config.toml
hidden_size = 320
norm_place = "pre"
tie_word_embeddings = false
extras = ["local attention windows", "shifted keys", "gated attention", "normalized values", "value embeddings", "hashed n-gram embeddings", "a smear gate", "an embedding shortcut", "skips across layers"]
init_std_down = 0.0
Each number is 500 + 25 x the weight over its row's rms, rounded and kept within 0 to 999. Layers, rows and columns count from 0. Numbers have three digits each. The size before them is the row's rms in percent of the matrix's.

# layer 6 MLP down (transposed), 1280x320, rms 0.0716, rows 688-774, columns 240-319
093:512508506519510503481484510534528456510526482505486495536493487483524495489495469539477526440486525464509483474496465518507471506494514524531500494490524491491478489500519490492538438496491475523535470559477522536489508483508504521462499521
112:489454493462472481507541517485493506489493489493527543527487504491544513545495503484510473512493501501447515492473514488502519478486508547473442519493500468518505509509493511486495464486510473460471501497518516512468540469504529529482474482
075:507480482519502486554515511484495517510483503535522560497500474520500508480440544518509480519493485507494536523499440508468483483509498474456523517476491492491479460539462508515488428471499540499470499494541477522527485473511508528494512490
111:505514485536503522547527484541542562483442516566486481512492520513539474533468499478496500509509483476454454488470504505515498496479460444512451520472511474493503505512512504492508515509464485470460478506516525498517507483502525491443480511
094:512519478516517445433529510516514495501502530511460500482475534486487524491539508499494500472509489475481510486485502516483527488516498485470484453472525478497517530495499486495522466537459503476521497509517487483468507460452487523488518508
095:494535455497461532437509520521514449503506492524486485555536525527500469515469493507528503527458514475473484495507500460516483477516555517547543471503452505529478538510477451499484474485495500483526474538505456500506514523468498510467485531
107:558479512483494559532499501453507550479487530503510488481483525536483459528487507537484504534492495512499527484482522514514455456490522459493497498519492511503484482483487505495551535512471539501510509470527474504541487498485473540489502509
113:509497498493503515521480556471486480505543489488507490475508530519536476537515564495508514544459498479499461479520537501484494484500480478503523486477499487461508530471460530499463491502471514539503534517476506517492521513521523447525490511
089:541501510535514511503495495482490474511529517504502505531509482513486502463529518483519515534515471491470554531485553469512499454545548521524532510503504495472526519445476515509519492508476521494474497519531428536487492506557524476465520502
121:480488449520505483520507459491447504467434485475549490451524515549489467451512508511486448485473485533498510522514531510531490481490488510524483477475500467571511470494491468500470472534476491511483529506535475518496485524498491455508462513
092:481542457484509485485474487554515543533491486515505497508527490503474487561501447521465538503454508491497482473540495493474497462506527493505535488512519523515473517521493496542551501479530509454501482496510553580517498509484512492492496509
112:520470510474503511520482457510510475485528489515463533497492514535510520492527503515476594526476482522503492507512435530496503475491510471498463563480518535486536497498490512514518479507481494499462523500544491481490506508477555444494474523
102:517518540531521468496476520494500508474475484487473518492528545521495483487479501517448475510496442496519527493519511524528488510495501512539490551486529496489459537544505511546506545504481513517508453524488487514492540509497500486453520507
098:471525496512466527464539524538527480492489490495498497524502509493498509524562501499550497471478515433513529498483488477443523566505470507474496494531511515525514502528497485507473462474494492466480488469493493499513517525492472508517476458
121:497503497495520450510480521507490538526490458536526526460529543493456475466451527479501461482491499550525518468478476504499491496512511522534484484547534459481496481463504538514484493510556507461490459484527497516487475498506521519503509510
079:519489534512456477521505468529479489459474509476514543458515533463510502479509537505496510505532440543513498538512529514538474544475476502472522483469469508527443486477494459529515476545509496495481511482473465444492521514494498519500476520
100:509489524491465523471540491487461499520536487515460498484501484465467510472512490428499496513442487483495522525471492510474479463466477492505542524551483473477498496496506479521532479514571489476482520490501510480476494509522520490498455520
105:462444510516511505480483469528482519449503413505546544494493480487522489513498526477491495502530481505467476500515441500521497507512548511492518487489527521515497540527534453507476536489452499519512499508500527475535565518473506525488482559
143:494528510521501443496503535437496505471478518505498467512489485490470527494438508454520552540491516468512487517494480498514484487496464537495512473522498517494496480522495498464503470507531497517460498452500457530463479488468524480498495497
103:479486448492501441531467504524462508566509511496563517506495507488501503491504500500500501507476479524469510475512511470546477482482521523489469511549492520483523535557514548479483544517501513524500509534451527522513540492477476518436487523
103:510474506455487480536483506451495522514490545510523504486507510540490506479489536468504520503529508506458492484544477551594477425515468496457513531492522506458545502502441491553497525495526491489529490517492514458529497526489476438485491481
108:542488469463539509465466539485518516538520492512449549536469511541515469469506512527487546473483492487484492463479500481499521534481511530505486487505501520479480446504549499499485549498515503538493510477569523523502476497444474500474491498
104:462539493496514478476481499466512509475469510542503502476532507506474493506454549502481563526507548535510481488528500489547442478504528564556555456503543483524484529495524481480487494538503504485500509490519531519519551527507539526514483533
106:467521491546463484493429481505465494462513517534506558453491484521506488474536516496486499555539470517503479500552491484545537467449480499472508517526531515489534511561504482467515511469484530510486477493455505523472496524497531447530513490
075:500483492476488499489503496509470526542544511520547491505482538476479517527490512499524483462508501464520524506449513473536530517521501467468501546532490478537512513510517522501518474512498528494496538485503474526501515526475501521505501485
105:508477472479522519513478529504564492526506502535472518510508527499490481487503478498450482535481486487502494495491471507526468467501490512543529467532481494510480529498516534547500512464529493446510477522506489531513446497531520503518496474
089:487519496511447498507481505441455490472519474469509468520514523537477537510502533482496495505510466521490487541501520445509503509489522488488551550532495497527508504496521516548494529474513513475520493492514553474492460523481515507447505536
111:470471488520505512515520483457491483483491458500499486514528470477500469484544502513499461526485501506484529483502521494487457495508482492483518475516528498505496506491481517518522471492507452483495514505475507542551503454484489534464489497
107:516482544477504476570520518487504517500549504466513457446491510482490507483508482526469506483504484509485506511483534528517503496517475498463530489513515557533525456438516495524510495498446501493535512502509557515461496515540472524495482514
109:540489439531499532535480506490489509480528569565537523481470496533503479504520481486495547519524466474516547483481531499504441531490472458485522515463473500456502494483503475504480514479488468510472459498440525467470498489458514526534504472
105:515497466485475466556485533518486508517481536466514558496506504488493458518508517511494538503487518498465486526507513499513509497506498508470468507529464488511473530513529495533523517530498536513529490504496480494492534508518499437480507517
099:520525503508490497506504535498505475535505475488500480465490514520489499457502461525456499480486492488456507482497436463489473524537483490483453490461524533468513475458523487515509474499491459481484540516479500507541488494450534521468493490
103:462474473465462520439486515493544512554464506487538473525472516510479515460483513484513490478542509481502423472503509514497428535509491508519469505483480499451494498470503506492484516491500507550516473524527490488507543476523514513559479490
099:482496491524473468506468469526490526474490545511484508487511521468499491542534469489547548482511527485494477478511537483488500529482484494514457492500563497453515498519498474535462556492503494499487477571539483502533523481508492530523481467
099:536463523464521497534535584509477506498495512491466519503492489468488537523491515463508513472539471493465473474519482479485536466526514479545481502546477532464513474505542509493468531496489519503504503519502498482520502485579506504486490472
086:510530506515474475524473520569490502493508544494496513474497492428516464510564466478483508484509545522517505506484539460521506458505482518475501539532496506486513508474521477502526497521513452477471502515493474538503490467488520453487501507
094:529537490512482559479467473496494504557481454494459538475480517505562497526528449456508496494496423531504483481459466505481491545493528522506550504511518496479430516520525522503508459507481503502453506498489508496494486476511510506462465460
088:508524500474449458449490512515562470529466537506479544501490495473495511427477562480507515486530507472482522544520475482519492533509514458486494496523513538499525488497474502511543480500543498468536553481516491550508544491516489498490506481
112:510520523460468532481520500533481476496539507517481463549548531508504479485520517529482538489494465458530477475495490506505519507499513446491463498552485528477502480472492469491486478468495531527508489505497471509507519476497525513539530532
098:529486515497508504515518506509492504498485469477490488505507536525482460487467504506470459537562510473466486514536520540513492488497499497503486499499506508508519509446458528499513491553505505509489500497489498523448477510510484483481470545
078:502502481508482517518503521500485479505561501504513419493484519453502487485498488510487514541497508496471514506492537491513488502510509501497574484513524547499515503541493499445467490525525484456486503523476443497495534492512545544533443480
133:469558472509477486503482487486499510512516493483488504551458510525505456513511471521486523537471477487494509512519447428501488526478512500514471524519462474498497520525489486464560495535503502489501465517506476519485535500423502510482513462
067:469485453520478520469480514488500502513539522531495533514468502544486483462506513508496506517477495505495470505500507488516482547506484518490495554497462488516498521464500476464475523495502560498500522518542530513481494497476451518499524486
095:539526496482529532499498497485499533453501521495492492516476507481519514477514514516472519476537537488502519485520488500523485464500505436462503483460504494522470479556505499488534510505497458516473562554481499482523477483490518477524534473
116:568497496513449480507486535530493497468498554476484513542476512482508505502481513473485488489500520466449480511453500540449488559459513499476505520492475529493580493524502532473480516503500535484505525487506493490450494525508467464484488542
114:482497468533492463501507497528444510520506514516497513505489507468505526489478522525499454499518487536504509455557491474512514507513476468550521514512494483472522511509502507527538536523483481451474518529498469484473469510544467496543525449
113:499473508514524477533472497439489522491537507493481505491480523509485464495542535501508486491487511480484471489474531516504520497538520469481482524480483500521480478507539524491503560529502526474491515550477498486513546544545514483491512552
117:519533489503522539509506455480496521487479486504501506521490505516513511504484483519481526456499484506530486525498511556511493524475510510491500535506477504482539483457550526474463538494581501542486502528487511490483502470460478487527496518
084:499514541519525462484514494471469514535511482479511465503498523535548489501484497474525487494509512501490517470474485486520498512476496452485514449525513517501531514468493513535496490451491515473464494504500541531501519545483505496477502498
081:521454488559527496496505495463462519466503505459508504466497548496533499491517543485578506522497501513507534546531518492475506504520501503515545518482553507518539522475512468497539422506485464562480485490487497529487510514519494496449461479
099:486509494502482498489491460506480482442496491506515478497474482507533526509498471485487542494494492517507498511488543516489535478502494526521506500439528485517490504516458512443507500469492525479531525501513471530511457535474499539485525450
085:527544512501464510495538531550513487431500559495498504525462505513506531522433527495508479488481541512505473504526483512538478497526524525484533496510506518513469486523532466497474534520501507511516492542477522482476443490482443477510500513
110:473465510519507522465491513513515503518478470453491515525512448516527502512527482438516480476489504481491533528517505475526543508502526473481538519524495500482486528497502487465515454525498503480446441508497461490506515519531481556531504496
083:489482521524484512513528519553482512446467538553520441452504480475506511503489474510487499462489500487526550476514510474518468492474507492506529519509471434516495526492515502478507477499521468495481495491450465494535492513499494515500521544
061:486462454497499515483484479496459475480454504482482480536493521472533513472475509510490455519527554502520459517522506478470498494496488533468526513494538555507543469515487480485508529486501492514518518504538527461466509505546464493495470514
113:496494459488504532491502531478491514516476483529493543484472482519466481478484520507509527486517492519487487504486496483532471509479485485494473515539501507487513512523472534489462450485553467507507501457479487506513464535485515531506498467
087:493519492473498490514479496470481494501558513492550472503528504485522520529498557543491485506533507481492446495473507465492464532521476502478501491499538476491491501481473501491518493500536535504500505480476486475484487485532500520512493494
092:526502489491484485478519479482524474527494532539504510553460472523490485481482490475504539485504507469518477517469495567483489479508486452513509488447496536501529553502505495495491524510497532540490477481517547465475485463533519514523494462
094:494470507474500449557463479542485540526552529517506463511473459512466490534524486514486540516510501537512539513513512557526539481512519509482506514506524485498453474490475476488481464514483469509525471491493453499517532512484450499515428509
085:494492489477489539490544517488487469530520478516497485444540536542486501428475514458499474484510483473493529481513531501497541493477506473500507498517498461479466482513518459496466496494510488506500495497516490508491508523500491505489488468
100:527484495544490457487468539504538536494454508473488473522504485527521469469527493529479512490481513450490478510469496512507519479494460492476461479522521490519479525501500501513500553461486462488499472454504490552477504510491512523455580502
114:522477505497522524541454487475494515515487512496489515506499477521559444561518488544515489496472476528511536513498478500462468472491491513464513487500514476535507503515457494499552532463503522492490530485480449496481508474531525505491527515
117:512460506469520495514527537453499484521535552501532472499505506523529552509498507498484532520448477515469476471528511542475533520506521471477442523491539490474494484526477512508488511473486515493508522516491472484513451523467566451496509553
108:515543522522513505489517467522475533492523481474514515521508505490498510508490494525480483472501510514511504511469483542499506524481509483468476502507522516506510507468514489458475501524550491486520481476483500496495480492508508515468522487
079:511481470455522522520511489548528503474511507495499482460483477462449502481504505488527523504492470528502480535488446497504446521511506486462417488496464498507532497505461514501505498532533522468448515540510498489536476560501466500503470538
088:522490506495471503518462455513497535525563515502478480530511494495508481560478532467523501523481526505477517486474538502470478503502441487501483501502501466508502493502470551533529524515483515501499475460489527503461526509456511539482481503
109:515455534508482542504431504507478512498465498480533489483507497487511513537485498528490488518543493507516502482519483466488454487510464508499493469537459474520448520523496473476530524533504501448518496475510480504482518494531550468487476493
115:542510506498548481456508480483476519509499546511480502497498505509548516496510502521474477494476486487520528468487484492519515500499467510528528519586522510493462508488536470529529526462503531487504468518519485494479473567484498471473509516
089:483437511494503516494496483497479553448517506502518461503478430493497489528503539477538476506501508502494479438482483502492527515507480519518524492487502511497514510515483494493495509502494479481501532503466503503468505499508479502498554501
075:502501513507498513502505456512476507481517535516510529517521511512494523476471460526527523510467471484506505475497526448462528488487512504501511533515515515467494473527500504561501509458524500523544466531494483477521481552524531508489491468
098:445482522518450462520486543521538488522505505491464478453472492486508472533465529538512505503484514460456490510504506590488465510479484468476472514495477450503502514527508528518513523469492505527508519516500513449488486547529472502526527531
112:522473511496481513517506532473500470477498563522525508489501522482504477487559496460535484486464490500480491507492511529521491490494520509510529520503521485507533493503525487501458484475469478501500506484497495541525496533487503521490502509
090:516511496490510515549467507491482469530509485500518505523530496480490531455486500504521474501513457515490499486565493555448536501470495446492505534482483554490455550532532456530514556515491492534537531528532496462488469507477544530506531494
101:452481500505485565520525511474494498545478490505439475478505492512472503521523498498488481539521539498450492546507546507503567554490474536518480509467544532532505486520511523499500482529481513463479541504471464542457512510503487487475467472
121:490487488498445513534413478528481491525533500532462512490519547492506534474526503508489533487522479518500482468537499528536514492518506524520516503505466496501519540465509487483493517536540515481520512505521502532477487476493512451488534542
140:499510497538466490509517496543528491513468488498524539443510517501512505508530501492453507518479494527477509477490506505503464528547519518460488571519453523529514495493501496497476485473486526507518492488523492493538463475474486479541482492
096:531506538452515500473495512498475498491541508495482498455524515481470532540517552504565542487539472442524502528505503503521512454529530530502516523495518455493492495519477536499482516510504500470523490512494482499502466476483496483497469470
108:516525491536481518479508484561498522478510487520483542489523485515527498461490512505484477493516454518473503502517487481521490469501494530513496507536551500504520517503468479499521484482481454489519495518508474527514538530466496477452482498
122:504521470516491508521459497465509490497480466472495524512477523482524475482465495518505511484491477493539438526533490473498496488501544535493537506500523469489459494438475505454492510523501500485507479571531517554518500490543556502489509505
106:516537494513503496468525492503531503499445494510512480478511490497529532533470577501555480506525515446520463495482507477457500506527502526504518488537443477493439502478467504514516513511509504524485505468489485532504530479532489498483467498
096:461513535452514515460475498499508467512519499516482448498507523542511448498459486519529488484454503496488499493508498457525536518536531517499455481460520470485479523509565481510490498492500477487510462462491522504516470466500486506505521506
090:494519500498537488551493494479499506508468507516526534507538466503537471530494487481528432517497504483511525517518516480500492537505487501500530482546500504551489483471487455493568533494449517491527490446467489530533509489539516531484506502
085:499482508519515454516488483483513504493497499518528493543465497508514506516542485456486456520489489528527502503480494505486524525523508510516514460471513513540492522484508494523505495498460509460457509484518464478488510512466505511476531532
104:521495507526497559478512529463498436539487476521495483486477507531501541522474482512509500494507533500496486550524487485441475533519504535510530509517484516454552525504517503535480507517518476544451474522491543521495491477489475505470470541
103:469477493478510535493486474493490525489515475484509456487498518516481504508531495491470486524465521483509482494540508537495507515521479490516465492516463512469519502481536507453499504491463504536477521491490493504517495526499494530492521494
095:538501482465520525497475500535521540501487463497525452509495505556500455546488484511502487511496494514537497489461529485507499518503483525491491519490519503504455543488526486498457519477473453530509500457510492565489437437542491511458517514
142:497479542498486506499494507532539514505523471476489497495465522513497448542479528506501516527468537506498493522510474536535522530485501495468520509504453466498490522472474527513471497474510484478494492486501502495531501494519524509509475496
# layer 6 MLP up, 1280x320, rms 0.135, rows 689-774, columns 240-319
109:485485530496490524477464553538480501542560475537507508529489510519510470472514486467556454480498497538531510453526489531450507444533499531493442509484499508489476504499496492512501503485456522520501510516474502503514493477506521486561469492
112:485450521509505510495509486513538510525504526514458505466490490514498461466518515504493543495530435458490454493467511513537481520515528524517548486483518485474466537507518520498510531489522472471467497470521578498486505481487453469501482543
095:542509515523494584522537512498508515483482507478458515506442483478497479524512510505501458461470503486545474510516487514478528594535524523519415486489523508481471547522528509514474516468479518468469527503501530525512491501500524528496480514
100:499510498508486514529480457508504534502518513522502510515506536490551548465526510519494497530523482532497534492505511490524505514513517516495506499504528480539482486483479491492503477497487492481504498490472503498524497520479449506496487504
105:461485517540475516483517540510497437484479535512451532490456457510510491479497496479482494501511546515529458491516496533504480467536521445482490482508442486508509484510451512401524550471527501532515513542493494507521517526518517521511474516
086:502501461496511458540499502499504512505488502505493485493495496504533455514466467487504557519485496542515490486507486444465487461520496477495463558497499502511535500453515521489514505482468503517497486491500529490507483439510511506470543544
107:499503484439531529516497480504523477436497520477501497494459493438491503472492469552504515535498496489490481499520500483526519527534442502479463521502518522496506519515506481475519481562512526481531554487521500502463467436521522503456539456
092:515494516499505491526540433495500507494543529538493518480510496512507503510498502462502522497513479528514466485471474476495502491496532488507486521490517489523524474504530488523581491456473475515443515489498556483470517487526529517449499505
096:548568542481528537440479525561489518534479513477506507479483524533522515499515469504506478518508493467483509478528509484465507483497484501506514474534496528504486542476453531530502527529466474473516465489540503481514523492498478469508458516
088:488481516476497464515488475497480474478454517506529501510499511495509512449479519521506517527508479512512464492480536491495491479503474511457490486457514494508461499495528512478489482515515512481491526501473485476517461487502513524501468497
096:479492513459520523519514458567494492482515483518552450497470523508478483517514485485458517472523442518523513474518462486487477510485483443519453432450519485503466520478538520468503487491489533513555513505503461494511500495497504475503540507
099:477501516509498500522479511533523482515485460514500504514518513478496483460501515519499478508498461520496461437538487463475501534537511497486489546505488521490491530513475458524519529487514509504550538530546512514446515505529505512498470484
086:493470507450502464498522489478491530486496473503471502456467497518505518548529532501499485474501503525548524506526520509495488475465502497517465522484532497457490520466506482497517478468496485492538495495493525536481517501540514477524500546
103:495467502481532539535505482509526507519448497482489482467554492503497519509497499443487480520480484532474525542493478480489503496549480495501489440519504479470481514472496508511487504519458503517463497479501488494513547482505503542484492516
093:485478532475463484449494487468501514504530469516509531531520514464531592516499535481478492453499481487507538490529493493497500477504449540518481487459487504496532481546529512550505533481489515518507464492486497459499481510506506506518519507
115:497505501500459501530528499500495482521499493517498451491500474520497535508491495511497497508524503520468522464518464499515458488473462489527469501505491532502489519539523450478531504482519541466501480498529485500492493515504467546502486483
092:477513517506449438470476547537507543480469520531514458484490461537525473511482531474538502481511525521426517464513528510495514472492517493519523485511482506507496490487493469474501496504472509506513505486515514481537544499503495510516495491
099:506555520505477464498490534584479518496573459495513519531506471471463489523486518508553527451472486493498546507476470507456511465499526465476497516459518449536505497496513522483470500501496515528493499508493472468477518526506490503512490535
081:495488474554513499468540479524476528523455505473473477474457519459482503514501511496483476516488540490523502527493492507489518480515509518446542508491477484485499521512542520525545439508514482545475522500522531466516541483551466493494496491
107:494538494502501495507514505532478502503520481496512518470487457454458495501486490526513506549473511487496493469469449519490496485505534534486510525480499508495490483513461486548486524489501487496491539454448494480524519477501465521516457523
087:506486447521477518519529501526490487532509487521530478481522477469535500488517489491527494477511478510509495507529500543405523504510547485484530468514475507485518502565499599489490523464472498551518499477538550466514500468523489479475495521
099:525476462522514525537479504481479530512453472524513475521485517503565490526476531505489494538515474564521470473502550505473455486522484467517473506497483500534547513518484538466487530545499478480511432499477528498475534486532488513489496487
094:490465523504505494479494537479492515525494454469513514500516509495505479502494512475515491508521471514514534465545506518471519498492485546491492520499505527503507459478505538469503476530501470532488504508524487526503485519455485506546466522
101:449533522459480483476522506488505517505522525508511485499478489505507494482532479511528492479450511461511519531524501519493519492466524500498537527528537473485474474529511524486502463458517513506501489493533486459477499536496505490487503513
088:485489538514528477478521505498502495488470515448484456453510489499553517465515515489534510508495536514504510491479538459474502501487569487466489494499480502505497486518528511512515452479468508458524514447476464510480484509483520501455514518
095:479503495527533500494526470527539480520543532493473519545469489517575478508515520504512481478467496498482492453508519476502484483497526531504495513506520488537495467549493514465543496480508519506523508511505458511515543456483462498524539488
103:460519483497497441510488492561500514503485470548465526574492506495504519490465456525525503529514495526560504509495509506443504492530569536503527527488508471470451499503492498488497482493521511507464489496502447463499503501513477498509545440
097:476492527475528454504500485464493496511493500500509483491499498517471518479455494537485517495519463524484502495475522475448511506503477512489515478502512543473487457486486498445484471476520515506484472479541496465460458523531506503486503520
098:534487539491502466478480457493482492470482536516540506495517479520474532564518505499493488513496533504511547481450477510493552458525466526450514492491512552476505500527523486502522497461459508502477507464482483480470529507508477505483474517
104:504482531501501503527525501545512520543493533493515495492473464508468462510494464475485507503518490471487557492523508519477494542462518482492449508500519503496494494507517489471504475467502462507488541521504470449536502481487511520513497514
091:480503496519480490514482506477494499523465495485536508501506486510473486478520493495502514460476530449516552489477491472483476510518508517519468497518503520512500499482459535438528493506515454499477495470470489474470448525499472493522461500
097:496435503493479508478474531503495510467493581516486481493525475513515508496482483502503482538476488490463464528479526509492458536518482531498468514494488470508504493498504540523502519505493500475466508495514522518514525427465522508516498509
098:484520494454476455511528524505457516506487504508470466464555517529491516485522510468503474566512451528486502483484528484471527505471487534495515511480530469485489485509476524501463503489523487507476503525503517469543501490476525542530527497
094:531492498470506550504506481485505523468522490518508499537510490527484514472488489533469496521530477470509500515500475524475524498501514511444481526451471498503508503516488499480526472483470477465490472492477495536423493520482483495518495506
106:456475510513461510491530543525474534486497507508506534518512565459512466517522480481569511518523472520457522482499474455519441520532503516506510526508475515482524470520532508528483516504480518441445536503544527474506532504497463494516497488
105:479485519524484467519496476478493510525493483499497505480494505514554502470560491516453509515520497513510502537496479500482537513542483508468515507479509506517446502515524521554501513504505512481472493499505499530524483476512482530520477454
105:465484515492469466480472514496498505499479538502522504519497492459467491487508516493499466493471503513548492522489517491510504471494519538517461517450518507486483473490495543528504455511411489547494512480446508547500526496532469467468513499
098:436530482568483485477555510468511538510502503475499466482467494482527518510454558487504457566469518487512460477522504479523543568500520509468495502520527516541513498556498454489514495502482489493497441437500527483491525451479494468528483492
093:488518531435456457472553521506515547474521471518480511518497485460466495494475475523480535506533501482500496497546491457488519506486481472481502462495502467513522498476514516545488532531507437502546486497543527517514491476482517475475460502
097:480472482472522484505514502510483516507530547530476544516499538478516511539493489554488477467502505547484495514557516509496552515495479509453515511517518481532536509498496501452509462486500538510499432522491492501504490493488462490496487528
103:501502455517489493492498494514493548500476469464506492493501436501501481473466540465522518446511495524492477514492489437493495504502541499476489471530464485508508515496504533490491540494537493500514542505512484511505508523498505554530496503
101:511467505502493525499510503488481522498518536528481492497485526525472520552529508513551528525507500539451483510509493534556480464508481498509512548519511515486524524472450514501487531515508490490471509449531496480501508485461457509519480549
096:469506506457549478492511516520501534475504494505482503483477501482508463442514492532515556493469514520528443473517473532515504497466520545520493524534532480509498511460515546549507560471478483546489479452472502481493526491497504500507521516
090:502488517491500505515480500526483524541478520530503467518527464497533551479475518508473483523453497501503449477491475513490529467483545478525509459492528493479522460534524532520510536472485487528504564532484513513503528525499509437515483520
097:537477522500492492502527491513418499457482496496469499524521521501508501488501498528490419494491514461522488493465460518456510511546542505484444519458470522508497497540532492477576529519507480503504501476464490490467544500487486514536526461
099:540515469481481514523473461477498510520490502512498484545468493489429494537545453542516489462497511520434511433522498508507507507480451483492455484515496515491456451486514508495463492507479487497412491485527556497501501495543502462498538551
101:513527524479502514539464531490497497512506495514484549505496491500473490475489530533501517468529533496488468486479476567476517518472521541505456487493467531517488533519525501482471505469544512525441509557517496477518520469459463504505483487
098:484528501496505485480521467543492522522524427481493478493498485511469497531515534485498507449484487454472484560490511505474464496471511510484510535517490537498515484456490483520507474490482518535471508482464522507462507467517467520452486483
109:498467527508510538484505427482486491486480525529481532483494505542526488518509521468508520491449475509503522526497490457500495466496513480492494491482502532531523530489524551475484448530482510528504529498522522518479480497497500530473513511
088:498515502491519502494521520517515508532502527503525519447499530488510505426490506459552489484476486453534468501506497495533465511519532480532497518548477510509505534496517469501494512441565496442534512498475514469506535477519443540493523536
107:494427552489521474474472539532441492455492503529473489576496535477503514495494542498483498494493528491516523493486479519517507455507500471468499525522525504503515527469498513444483500486510467510516475493444492489474502476501488434480476519
101:535510505499482490513504517522483470487478511513555518509514430487509515476514479502519483444514473511470489491527503529498475490494483482479525514511538504499489527501520493479482487476484496502561507511519493508469467503505456520474532472
099:497488508503501436557544528518475474495466517553463531503462510478471500519476516476465494458505475481507489517492538506534498452511487478460554481507488522504476450448505514538519519483517504525479503485507491488480472475498461501512526504
113:500531503518476493475508503492481478484463472531497486496520469533538529481485491516510542508536470501487502514513525579472499485507524544515482483513533484470537539505473499484486490503472563471447512534506530499519502479480453511513559479
101:464510492541505517494511533502466499497466513493489481520496519492505507457505522522498512532500488510498523530499458509465489455502464511481510511464483508497520499495507479483540511518484489468451517509489521468507472576489529484459530452
109:447494514491555519493508477459492480516509486529489458505517511500521511522468542555494447482502480500499480468520507500479472464544473532462525497491530471498530523462504512502509463464508511495534493537503545495434503536463523520495484479
106:516511465525488497479461532480511504520524488488462506502475509515552475503488532503527522519486511508490493506511554510518463492525517520534465506524530503489510500489491503517477513481545508509546482434526510544509481492520490531506449448
089:451512508535489547498506487490496512503501552483455511495520449496495494500515537490566492490505514492478472488466495531479486523494481549490534532522487557516506477505490475462530501457522483484520534521516501506479472488505511536519529489
087:489463486456483507458487446509458477529482515485482501479493538524515525467537525509510470478494495512496495495523532529522495486507524512510472497481559496451518524450509494486486511498495515501518506478516484501472491447482468456508506505
087:519530505522545533485500489536509529492472513448483482503504541516488489483525503539499552495502544498481512461505493490495452454487522490509541514478515457531496496546461494514496510491492531459464520461494512457473499488490482519475535487
084:518508494479502503478534490504503498505520489520484550502496525514492528488515510547521513537472460528488495463502540536531472468508517535503531497461498499499480459527529521493519485491527555476499481451448529494523512521494500484433496529
097:476429500506485492519483497483480487485532463533497529499534510526500497567525504502530484489545481472506437449506489487469483486533486489546507495484505456459525484527454483460532510557493523512512535534489499525470486561519509527494473530
095:524542525493436502508472506490508496471450549491495486497460487456526501485497507495522520490529531493494504485526495515522480521483529478524547451497577513471490478519529466499460491504530518526494498533505517529504517506525466505499511512
102:478468471510510502486446482506535499491520491512508504484494509473499487513544490489480497535502494498601521480457506526542523507497515493481480549538506511547524531469493520501474498488507541461443458479473546505480494503464495544478486498
102:469501527507439492499500454513496534490506525475480472442466497479524518523456533475407538541510470485516528534466522468503481507493508480514484495541485514503482499486524519514481535514458511481510495520492445500494503497483515486481492514
095:461482554485475527492481463527506546466478453500502490457554504537487475510505496479493447472514493459486518491494522522486479486459526490525498518472499497470542507493506495515439485536531521520523492506495486488509525480474520503529483503
103:470496505516497518499475456475503500531510501530523499506530503525489462497468490523489488481534560489496553496498467500472541510496476502537486522524490483475464483477529536469516482539502506517510475498463474494473506464553461493468526481
101:492543519511507529502483530492494515509491530465527506490547511517463499513490483518527485498503506516538520472504510432491508460467475548525517434532468465486467518536469576510457480460505492507495497487501492469500516482525507488472510511
104:486499505505494501509513486524472517489540529494473523498495450483474500518498540483443519521485494503517476514458505418517531523505520513495469484548489533526504560494504482488485524514516483508456547487505489460465481488549538503509425483
100:521486491511464518485499541471454516513509505514520464521540513496466511506485492527496470502498532547533479515460509492478512486554543537480498466521509505514481478491435511500516522527525479505480476506479507534482523511511508510501492502
099:476496523504477534509483489475475462477484480520527509528507444519522494478462508490521465507485525519442522492504508482493532500504544510533522538444534492510485492492472538530508512516522527499539509573476498529481538494486519545516546445
099:494466511480491486515525528479467503530487495487475536470524495478501485523477508562538530536508492518453495484530507454517518523492550505527526473437511507503524463498511479500515496473495494528501557524501541536476509496532498524533479443
103:542487491532509522536522463479497480492491478473488496464521497466474531496529474509534516522497519544519509489515486529503504481465511498520532487510504513507484514481489519501472421493514497506519497492478473489530455516496531541459479450
104:499478535503489526512487519492507503520542490504474564519491516472480496470439543523466517475502515500448503515524495554489490474498515508519503535541487446468489514502510496503506475490499511485485504507485508476481479527522481491499462495
109:465514526516521497517487525517489488474460529506507520485527451547493501510494481499467503499518480536533521507470440476511465498522487500453469517459459516507510479551533461494508513525477511529459484545466488483501501457482483566537470492
096:516495516484487454485503503525504526500534464501554508517524556491492492543477495469484505529490488538524504510505461483511528479538542474510451504482500508528476489495487478496477559507482510474496492525459508530469467498483480467510511526
105:539536465504478501494514513523485497457496503519505454500518480524498483561543478502463492564503494545466500521507508531502497475508461508511527498465511495487510513535504501496508524502477527521489494505510546462513472508476507500495502515
114:530502482483498510501501445491506489539512498462542532466478499525506462486532493471485480541465482540508491489504534474463529517517504497521462461510488483524485505510471469483533479483538494471505510511461487528515492456521466504439555489
100:447513512476515534510488482543526512469486559510531527493472482516497513512478505485525514498529501507513490533459481440463522517541474560494450513502480553440479466518531502472509486522486526520494533474533516542480536469557516528492517476
108:519477469547473481502538467510527487516463517514568465501512480512550495484527527494507475471455477498471497500462504516469499508503509481500499523498474504522461431459495507512503500503529519494525535516488530458485499473525492500515496479
094:496556519524531506528482483490475498480514514505521452471526471495457440507494488471528510487527514483458511519505451489497493478472524435486456526533491465516523533518476492550482479492512502493526510471494474491482501510527481518503496482
106:504504501486493456527526523487519433508496520511528479483504459487503470531506482491494456546518508505522551511463507521440482496516532489463536472478530534501495522516514465499468550476451471502526521558536446498507500499473479516505507485
111:505497434483422500495488497494469501499477520517534482503489536526477476475497491510534457541506504532483497484493522536484491468530488530498469442502476513467510478487484470513488474460498540493521490472508461500530481514520452505479549493
095:480515502492444490423483525503462452505523488447484534485486496469513494505534504513469498512500528494515503502475502505500511468506498507581532495553491539471527494492516533491540508486493512510462540506472480501488488532497492483516510497
088:488482499507485477460528517531506513503517499451475504555465532561483526445490530475508514478480528521527512486512514482526487542531519514529508541494484477528517500510512518474518528509516473502478495437469500461513540523502474474499560526
108:446488550472498529518493491522498495483460485508497511499501480535517477500443462520501525527524492505515504493502484503501486514512501492447499503459478513493501514503508531520481507503517517490426509493509507513494476468527537523546514519